Part of a small language model's weights.
Architecture: LayerNorm before each block, rotary positions, biases on query, key and value, tied embeddings.
Training: a variant of Adam for these matrices, 152M tokens, 9278 steps.
Each number is 128 + 24 x the weight over its row's rms, rounded and kept within 0 to 255. Layers, rows and columns count from 0. Numbers have three digits each. The size before them is the row's rms in percent of the matrix's.

# layer 7 MLP gate, 448x160, rms 0.0801, rows 402-413, columns 80-159
096:106130121144145133121169153127158132108161134162151139117139160125160126089104146097102167098137127101120108094108161116145105119128112124178156082123078105145102121110126097157139085136128146142122090141135116176142137181132161109128166140
097:139162114127120152145133108124108132140144113138123111141089063065122142097131125146119153141133091117137146100148168159111128106142157162127164127120128131171140160083107116173135102116119087150063109128132136088130142107114121160113115186
100:143158127184131144092173139149127114116131156082129166155069085149110126109106136130129159133098146123107113090132110124157135054125109110144128108123098146121129137117138158152132150116109159117120133129123113112144089120105150107110160122
103:113130083131105158078122098123108147109100106150108143139134144103157128117110078137155185117140094167127155099120125125105104115157123087147130098115132154122125122117172130133109142115066114143151184094126113143132126149152093099102131129
111:093141158136173126110157108080108113157162150139169111113117116130081137132110134060099131163087144135136149115139117134173138163064120111135133122113114135125152128123124114119143125094123127157160114095171149143136113110115138102173151111
096:149133118133124106117131146108209128149126120173131170148122127098124146126112128116130108175136157153124083084142137154117085111152122133125120134123118100158108149137105158123124156098106095116126148128101103113102186171119101119124144138
100:110129152170146132122155094108115151135102114142143155114157062132112126118144133094084134153111135132070115096114164120163141132138131138158125116101115138116125159104070132107108108166159099156134110151142164129136110137148181089156118189
094:123114124157174142116080128143147142119107113117114124094159115153119108165108164153112158103118116109107133151089115146097123100128123112112148070149111109115157146126102056125157098175139117125126107096141125138118169110153145130120101172
112:132103127154144136097152136126141133163111164134144140116102129118117119132113147153125137110138086165149109125101133116175157100092084138147137161092121134150127118141104135135121149108096092121147138122126074080075105149098125138141151102
115:158116152122132145072112126132131113144102116116089140154087097117129142107120080101172156143092125123144176117148140116148152093113138140152092130119112128132126161118097130171110113111120133170115160104124125152149132150179095135090112113
092:133113104134155090084113111123179153143100163094106074149067125118128170114139111111083145115101113101131145153115125113136175080134147167136117130130166146158112135137133100127129122145146114110103123143133086100159120127135128097166132152
106:127132130165132156091160137067091113137141115135097107109133150081112155102139131088136098116145135120113140148108172095177131143146128115130141118143127150160137143146145112128136129141137092143112136116121162113148102133121148117076150137
# layer 7 MLP up, 448x160, rms 0.0751, rows 402-413, columns 80-159
092:166139139152131164118130104115100115157121168107068080134121111126120135132112086132113098150100134142129138163116145104099123104124114156133148092142148081138105150175125151139101145138149113133127135086109137084125141117152141147136096142
096:106123104149131146119086128123142134102155133091168108129138111178176136173124111132115123105098133130118157189121124122146155126115094136143074115146110131124125156129084115148085073129139121107127143157155156119124147155115164092144120082
099:148109089110140156156078128129084126091088097092140141093145143144100134137133130139125139116154117186153123140130124118082118152139113154137141176120089113126113121152135126123137118136115143117147130100115090115165153103132150131164131085
105:151133138120133142128134146132156110139146094123136121147123165113156117099154143161123148138106120130153139118160140092121134140135120144120150058120139060162170151145165113156148172121107135163137143094100084095135127116156105130086137144
105:119117126130169111139098125130145161148142142115177129153118073146118142155126161137076096120125136189119151109098096091159133135090150101149111141143142117110148140142132139142140116079173147125138160102104109151178089137097148090080133127
096:109103149103136173132149088120144098159135113095138157139112147112067139147140135089118169103145163125142135117100147158108122102116123125136133166138130115091097133106119104124133161122110139094139137183130131102097112085100094136093147135
102:188124133119113157150131165102117153136146111097094136156122102126162119095122101143118103105157117110124144143140127135136124073112136150129135158113151147169107115137146130121134101122047169097154104119113123123073118151144138107117102134
098:128137124121127191095126117102114091086122127179119142163122126138134137167143095137141141123140167155161163152121150188135124146107170129114108117130173150138110122116100131132095080137137117105197124140085160140125076124106149125067099141
102:134146128101148081103127083120149118113118124113101137119144134145160131098114170156104127135106178117153132135115112119132173191130126106123140105109163142124117116128077117079129103096166166130153126110099139180152140131132145116164152147
113:116166148106125149117113133154160115149132120149137130150164082104156113105135135136161124110116119131125124088109127171125165084098126134140117149095090130115143103097098102151113113120110103130148136138062113102083172124126117119105106109
092:112109129147131079146145134105172137078178144128086121141128080148124140108170095138116077164098128070133136106108114135131145149196147130150195155144140130167136119131135092154157111077097103113110153152138123144121131129117133138152177141
107:112098138132131100136121107093108139157158115151105103093124080115111162095130144100116139085121154124157123115104114133128080158134139164049118095157098115128083105119135129169161128096149147154164129131118143133141148116138131150096131171
# layer 7 MLP down (transposed), 448x160, rms 0.0693, rows 402-412, columns 80-159
094:108181173133157148152158146115149135096118110080131133094157139170131104108135116104116166137124145136082111112130106164150099139108128097163148112115107107110144129113083128141111074133152139138128142139120167124116103158149151097104149141
097:108144153149107149126131114161101144128121080178138138113110083123142135133121140144080137142125068135115095125086143103143113146102097162131119098169160123135127069104136096143114129110131159182099105136126092142064121126112126151094125171
100:147123086167140137115126115111144130109127122126134103128177110147146142104145104151151134177106128126116162125143101130128168125132125113124144155166144093158086122109111105152124114162163118130115177073141133134125099134140126170128125118
106:120185100123110116126151116119130128071123118139154078146085148135104150158153138112136150177155116142118139156150132120122102127152073129123126094105106134105129115124175140122163120100130160137144110086102101123159104100132101108117127160
104:159096157144121135151120151113094143196121149116103144124120133150112147129152162140133129105109168114089140117134132124126124151134161174130123142112159148127131120118089131164144129107163157123094179118115116137129111112116191118102141113
095:140138130107095100120102108119086124158125183171138129164076133120132078092173151077107134134145145124108134110144111152162168097119154152145152115107113133159175161168129110142167103115128099148114106139152107111121120119142140176095099105
103:106167137138138126090105101099115109116120107095113136090160111128110126137090097148103117070146074107161160122096159120121145111111107109147104129124124144172113070166141134134157160091126155145146137117134154135089106148102093115095134140
096:145106131137117159126100129101142135120186104139176132133147107150121154095106157109103134123113123153135118119108120109148095139137079121094124143093120130160141156170154106179160154112107104145135108135122117155089130119076129115190115159
098:118076139148177135113123138147154109118108143109127142090131100133146121129099121111148127100148123115163142136109112180123143127137114058095113183151111112121100147122098169120079134105163152143143146106120111140110140137150150080132183140
111:118126100112149134095117130128129130141120125125177122137145118090119126090105099124113111119124157102122090143104149122150104096163121124111124099148129101170099122154124182127116154158098111135190096139107110125099161098124125076113181097
094:146120094119136117150083097124118127152148129135137137104156166119123136137113147135091095096125135110139117125090114149174175145105131119085111137146102095143122070160091129092128151115144146122147123127083128142072111136136134146132133160